{
  "num_hidden_layers": 10,
  "hidden_size": 512,
  "num_attention_heads": 8,
  "num_key_value_heads": 8,
  "head_dim": 64,
  "intermediate_size": 1536,
  "vocab_size": 8192,
  "hidden_act": "squared_relu",
  "norm": "layernorm",
  "norm_place": "pre",
  "norm_eps": 1e-06,
  "positions": "rope",
  "rope_theta": 283000.0,
  "rope_fraction": 0.75,
  "qk_norm": true,
  "attn_scale": 0.16,
  "bias": "none",
  "tie_word_embeddings": "early",
  "parallel_block": false,
  "extras": ["local attention windows", "shifted keys", "gated attention", "exclusive self-attention", "capped logits"],
  "init": "uniform",
  "init_std_qkv": 0.0263,
  "init_std_o": 0.0,
  "init_std_up": 0.0263,
  "init_std_down": 0.0,
  "optimizer": "adamw",
  "learning_rate": 0.00108,
  "beta1": 0.95,
  "beta2": 0.95,
  "weight_decay": 0.072,
  "lr_head": 0.0121,
  "warmup_steps": 570,
  "schedule": "wsd",
  "decay_fraction": 1.0,
  "decay_shape": "linear",
  "final_lr_fraction": 0.0,
  "batch_tokens": 131072,
  "max_seq_len": 1024,
  "doc_mask": true,
  "train_tokens": 906800000,
  "max_steps": 6919,
  "dataset": "wikipedia_en"
}
Each number is 128 + 24 x the weight over its row's rms, rounded and kept within 0 to 255. Layers, rows and columns count from 0. The size above them is the row's rms in percent of the matrix's.

# layer 7 MLP down (transposed), 1536x512, rms 0.0401, rows 365-377, columns 0-127
size [ 84  80 105  98 100 102  96 106 101 111 101  94  87]
[[155  99 127 100  81 108  97 117  51 128 135 187 107 128 111 135 138  92 119 147 130 133 128 135 165 143 158 118  83 122 112 107 124 118 127 157 135 156 124 115  97 148 106 141  99 132  91 142 137 108 132 117 114 163 100 151 102 150 131 150 126 120  82  93 121 132 114 249 137 136 115 139 133  86 144 156 139  99 113 128 100 105 109 135 147 151  79 118 112 121 142 142 146 121 147 125 132 132 144 122 116 177 127 114 111 160 138 140 122 128 146 146 117 117 124  99 108 187 113  94 107 100 126 136  98 102  96 124]
 [162  68 118 151  97 123 130 154  71 124 152 112 130 130 131 132 151 136  72 110 149 131 121  98 156 147 140 132 115 129 143 146 153 128  98 108 131  93 125 143 145 122 115 114  83 100 106 142 139 146  99 164 133 112 115 125 132 133 103 147 115 127 113  82  88 147 128  97 156 126 151 156 147 138  99 118 148 140 137 112 133 125 192 115 125 163 103 108 159  87 142 131 100 124 203 133 146 116 139  79 116 177  92 173 111 116 122 127 106 107 136 125 108 151 147 123 129 147 166 129 101 141 162 135 117 124  79 137]
 [131 108 136 121 127 131 133 147 185 138 158 122 127 103 118  98 171  91 147 116 182 112 109 125 121 162 129 145 106 134 137 139 148 149 156 157 139  98  97 156 145 160 142 139 113 158 128 105 113 137 113  97 106 138  93 190 156 139 160 102 150 139 166 126 108 141 113 107 126 119 143 173 141  98  96 104 128 108 136 125  98 151 130 144 152 155 131  94 107 160 124 163 154 112 120 143 141 162 116 104 118 140 124  70 168 152 129 127 114 113 108  65 105 118 158 144 127 145 144 166 132 130 110  93 154 195 141 133]
 [ 86 133 146 139 148 118 206 108 191 106 109 118 138 150 153 104 153 137 102 149 127  98 145 156 121 135 145 170 124 134 108 122 117 183 116 105 163 139 144 138 134  59 123 103 140 121 121  95 123 107 148 120  73 143  88 107 113 157 147 140 142 125 139 124 111  75 102  84 169 114 170  95 152 127 128 137 169 128 153 156 130 134 126 159 163 190 100  96 108 126 123 111 126 170 118 112 108 131 168 135 147 126 116  97 136 133 147  88 127 159 140 143 145 157 124 161 113 135 119 122 115 106 135 114 177 115 148 109]
 [127 125 118 134 160 145 115 127  99 156 104 147 128 107 183 120 138 115 123 178 120 129 133 164 185 145 158  95 122 104 145 126 129 151 123 142 141 126 159 127 141 158 148 125 124 117 103 110 123 172 115 153 142 111 154  98  94 131  89 159 152  74  88 196 119 111  59 178 160 163 112 153 143 148 140 112 162 124 113 144 117 107 140 114 170 123 137 101  98 172  99 115  94 137 111  95 110 114 131 142 123 197 149  43 118 110 117 165 170 125 104 142 108 111 116 143 144 131 149 134 117 134 122 130 172 101  91 170]
 [140 148 149  99 119 104 146 114 123 136  88 147 130 115 162 146 126  99  84 160 113  92 132 123 149 176 129 133 109 104 122 133  89 109 146 114  44 173 146 125 110 130 137 106 114 136 156 120  87 108 113  65 118  92 107 147 112 142 160 109 137 141 139 120 138 120 110 117 113 157 108 164 153 122 150 118 123 136 146 138  99 102 133 138 151 130  98  96 135 113 134 134 110 103 128 140 131 189 139 131 113 170 150 116  95  94 159 129 147 180 108 166 127 119 122 129 124 126 128 112 162 113 172 126  97 167 126  88]
 [128 136 147 126 192 175 154 112 130 128 151 109 119 159 134 141 114 138 187 117  61 112 152 150 146 155 155 169 137 102 133 114 117 149 137 100 116 115 145 137 157 125 135 118 117 135  74 110 160 136  81 114 120 157 135 133 101 123 130 126 101  67 116 160 140 131 152 193 126 144 143 148 109 107 165  96 126 127 129 138 169  97 119 205 199  98 111 116  97 101 114 130 137 133 117  72 136  87 143 153 136 127 150 159 139 107 117 136 120 131 104 125  93 130 143 141  88 149 121 114  86 140 123 112 135  87 134 115]
 [155 106 133 120 169 144 127 130  79 126 129 101 161 141 149 131 116 128 149 175  78  84 127 148 122 129 146 124 128 145 130 109  42 135 190 157  99  92 144 117  80 126 109 134 148 122 114 161 138 140 159 101 156 111 126 156 127 134 114 139 112 150 118 102  92 110 107 122 136 130 120 118 140 169 120  95 121 137 118 128 122 138 164 156 147 134 129 144 153 149  82 172 119 144 132 132 171 126  97 154 108  84 136 132 160 153 130 149 113 155 108 142 131 111  83 133 124 120 118 122 100 116 142 117 139 134 100 123]
 [159 120 139 125 116 141 100 145  97 143 103 148 154 163 160 133  85 128 120 179 105 142  98 119 168 134 131 148 127  85 177  97 115 119 130 120 153 141 130 175  99 165 110 117 139 112 114 110 129 122 122 141 106 116 138 109 153  79 117 121  89 163  92 147 154  87 106 150  92 149 116 143 110 163 154 132 138 120  92 146 148 157 118  96 129 155 130 114 138 107 176 137 176 105 146 126 172  99 192 111 171  99 115 140 120 149 118 175 109 129 138 136 128 138 155 117 154 102 123 100 170 133 155 124 104 117 125 136]
 [ 98 142 122 101 156 140 164 104 151 154 135 156 125 133 150 102  97 137 157 135 147 137 138 126 150  65  81 158 126 127 190 143 110 145 117 125 124 156 101 130 133 138 114 101 101 113  88  97 129 136 126 132  97 163  88 119  94 122 139 130 117 133 128  92 100  89 137 113 129 126 112 125 107 152 187 125 121 118 109 142 129 172 132 151  92 131 175 158 125 161  91 138 133  97 156 135 136 189 119 143 158 169 124 112 134 119 149 133 140 127 160 103 132 145 154 102 146 157  93 152 141 114 121 121 124 105 177 145]
 [ 86 132 130 121 160 141 158  96  86 133 136 113  81 138 126 110 126 112  69 147 153 155 142 134 109 125 115 152 138 169 152  74  77 123 109  82 132 136 118 156 118 189 130 118 126  90 114 168 133 146 165 110 152 114 135 147 159  76 136 119 175 124 150 133 146 123 131 113 141 137 127 115 151 121 103  85  85  95  63 126 118 117 129 124 134 120 113  93 158 182 125 123 121 108 158 169 152 124 148 130 147 118 135 138 115 127 116 112 140 120 107 133 123 130 133 102 127 146 125 169 150  96  93 140 150 117 127 149]
 [151 127 136 122 125 164 173 171  77 149  92 119 168  86  93 148 155 134 150 121 127  92 123  76 149 125 101 129 172 121  98 117 143 104  92 131 149 104 118 165 110 115 114 109  92 126 137 136 131 123 134  93 109 140 132 175  88 118 138 105  82 155 167 139 149 153 122  98 127 113 138 133 124 145 142 155 162 104 124 128 100 127 156 142 142 159 120 134 149 131  95 175 132 152  89  91 120 143 170 125 178 156 137 111 120 140  93 174 109 162 118 129 110 138  89 111 142 104 156  91 116 149 117 141 108 120 160 107]
 [105 113  85 118  91 150 166 112  70 120 112 129 164 177 146 124 113 108  72 101 141 114  65 164 118 152 136 128 106 123 151 130 168 117 120 119 160 165 121 119 156 163 160 139 120 164 121  98  84 134 165 122 155 149 180 135 118 140 154 166 140 158  86 135  91 112  99 106 127  84 158  78 112 137 151  98 139 128 113  81 175 123 176 118 132  85  91 150 110 107 134 110 130 112 139 156 135 136 126 128 115 171 115 138 126 119  89 140 110  98 165 145 123 122 138 120 133 143 118 178 125 152 149  93 108  77  76 158]]
# layer 7 MLP up, 1536x512, rms 0.0507, rows 366-377, columns 0-127
size [ 87 105  97  96 103  98 100  98 108 101  96  91]
[[103 155 111 122 168 115  92  82 123  96 106 129 130 143 134 144 100 160 164 159  91  95 121 146 103 162 135 134 124 117 112 145 148 130 156 155 110 167 133 103 163 184  53 105 112 152 122 128 170 174 112 138 120 118 174  96 125 104 115 104 132 138 165 122 124  98 112 123 147 132  81 138  93 136 149 147 120 124 123 128 121  88 142 142 101 118 116 127  97 138 137 157 139 142  71 151 121 145 142 149 132 133 146 128 110 116 152 127 121  90 119 117 118 126 105 132 129  79 165 100 153 133  82 127 140 120 164 108]
 [137 136  82 132 120 136 148 105 150 127 100 106 127 174 149 112  95  90 102 190 134 104  96 149 137 127 128 124  88 148 130 128 100  98 130 148 112 149  96  95  95  85 110 188  87 129 126 126 147 126 159 126  96 102 138 145  78 106 112 112 126 123 115 121 118 146 144 142 115 147 122 129 110 136 136  93 128 145 110  80 102  99 149 137 127 130 144 140 153 152 123 115 107 109  91 142 133 152 121 165 130 135 121 114 151 119 134 160 103 113 154 156 117 150 117 157 111 172 165  99 139 121 171 144 167 113 134 114]
 [102 129 101 110 100 134 125 132 167 117 155 109 143 131 128 149 163  58 154 126 142 108 187 134 129 135 126 115  92 132 136 133 126  68 138 147 138  97  78  87 142 118 117  88 135 116 149 154 158 162 111 159 116 124 134 130 120 152 172 156 161  87 151 136 100 140 119 108 101 124 131 162 155 112 129 135  88 140 107 120 144  92  75  76 120 184 121 120 129  94 133 147 130 122 111 138 144 148 150  95 133 150 101 133 125  97 146 126 123 123 106 156 169 112 131 146 128 155 109 147 148 191 115 148 102 139  80 119]
 [133  98 107 115  96 136 124 119 119 122 103  92 104 172 133 107 178 129 121 149 116 135  96 133 117 114 137 121 145  63 112 163 121 159 106  85 131 108 113 156 146 128 156 116 127 144 126 124 149 137 127 121  97 110 108 141 160 165 126 138 140  94 141 149 132 150 174 132 167 137 138 156 116 134 116  71 134 122 142  90 145 145 113 122 134 138 120 153  82 132 145 127  96  98 116 114 116 120  77 150 150 109 137 102 150 116 136 116 152 130 150 104 149 149  84 190 112 114 121 136 123 136 120 128 121 106 129 140]
 [137 125 124 128 150 144 122 111 125 123 155 106 112 158 109 138 139 134 104 147 128  85 136  96 153 127 125 177 123 170  81 134 139  94 109 101  94 139 122 138 136 121 150 112 145 113 101 139  72 145 112 139 101 171 157 147 159 147 110 121 109  76 135 139 141 150 120  97  97 140 143  97 129 183 147 128 150 104 109 151 112 156 110 106 124 133 107 101 148 149 106 119 111 108  83 128 123 132 145 144 120 133 140 117 117 128 131 137 119 119 120 153 176 102 105 170 129 139 136 121 136 126 112 115 180  88 150 149]
 [123 132 119 140 138 121 130 138 125 124  84 101 135 122 120 132 139 125 129 162 126 134 145 136  77 108 153 132 139 108 129 132 181 100 145 126  97 139 143 123  82 142 107 105  94 171  92 182 163 165 186 165 136 101 147 184 107 162 123 126 152 133 110 110 136 156 162 139 123 129 106 147 122 112 143 146 134 132 115 155 111 150 149 132  93 143 134 112  86 130 138 116 100 122  97 140 158 107  63 137  87  98 102 146 105 160 111  94 143  91 107 134 161 124 149 142  86 123 127 129 150 106 127 135 154 157 158 122]
 [107 173 148 104 134 170 149 118 153 125  82 111 142 122 138 118 120 106 122 148  69 129 161 134 121 111 132 171 105 102 113 133 134 123 131  97 131 135 142 137 136 146 140 115 121 159  95 118 180  84 127 142 115 171 105 146 107 138  83 103  89 112 145 117 142 122 119 141 124 102 108  98 119 124 126 115 120 124 199 110 138 117 124 106 134 125 148  93  77 105 128 150  99  92 144 129 117 157 129 136 140 131  91 125 111 129 106  99  94 141 165 107 103 171 143 114 109 116 135 114 144 153 138 178 151 153 158 139]
 [130 113 115 144 130 112 141 139 112 113 103 138 143 121 156 122 169 115 128 200 103 115 134 154  80 169 146 160 136  74 112 123 114 140 133  56 149 122 165 107 109 122 115 115 125 164 152 123 126 118 134 128 197 142 138 121 139 155 127 122 133 111 113  81 146 116 132  82  54 135 140 149 160 108 107 118 155  96 165 117 144 131 127 113 103 131  97 139 120  91 123 141 157  70 139  94  90  97 155 145 130 132 142  92 149 122 118 121 124  96 132  78 137 118 133 114 155 135 107 118 109 111 167  79 147 139 120 135]
 [100 124 150 109 135 171 109 147 165 135 127  97 156 117  88  99 154  96 116 136 129 161  93 133 138 139 145 123  88 100 149 130 139 145 175  97 173 127 135 141 143 168 148 164 129 152 134 151 108 138 115 102 144 145 160 141  91 153 120 152 125 147 128 115 113 106 169  98 173 130 140 145 166 122  63 134 147 119 119  69 154  98 140 153 182 104 103  99 117 174 142 135 128 144 159  90 154 114 126 158 131 166 157 135  95 167 149 131 123 157 172  99 150 143 140 174  50 150 116 121 130 132 155  96 173 137 122 152]
 [138 170 118 125 102 110 116 122 147 146 107 134 167 138 100 123 136 143 149 146 134 130 133 161 162 125 149 110 132 101 136 156 138 109 125 126 141 106  96 177 124 113  97 137  66 155 121 178 127 118 109  95 100 137 135 176 153  89 152 128 133 157 142 118 141 109 148 123 120 165 135 129 159 128 140 115 111 181 137 123 127 153 145  93 127 137  95 153 139 110 145 138 128 110 108 113 148 127 114  93 120  50 121  96 104 122 105  93 120 160 132 122 155 152 113 141 137 118 100  84 121  96 149 172 150  61 111 106]
 [130 167  89  97 110 117 149 144 155 135 109 110 140 119 125 153 141 104  78 111 124 121 104 165 125 124  87 173 119 132 123 133 144 161 125  94 130 130 114 111  86 145 137 108 131 137 135 121 122 124 154 133 136 120 132 110  78  75 105 124 103 115 150 123 152 165 176 121 136  68 107 108 145 135 136 103 140 116 126 137  94 136 136 150 133 128 112 150 117 118 103 129 142 118 139  99 165 131 178 164 123 160 113 131 139 146 150 109 115 152 135 184 100 136 142 137 149 165 111  93 103 147 135 122 181 123 115 123]
 [111 153 133 103 152 136  79 126 110 105 127 114 150 122 113 137 138 135 133  96 174  62 131 113  99 118 119 109 124 121 150 126 122 161 125 124 153 159 127  95 127 137 149 136 136 112 112 138 142 161 171 185 115 112 143 121 126 154 140 120 115 126 105 150 186 117 163  87 157 120 102 136 108 118 116 128 101 168 128 133 142  83 123 117 126 129 126 134 111  90 134 168 141 146 131 117 100  80 172  88 116 139 166 104 153 157 143 147 128 113  97 160 149 101 162 142 140  96 148 152 113 159 153 146 148 135 115 123]]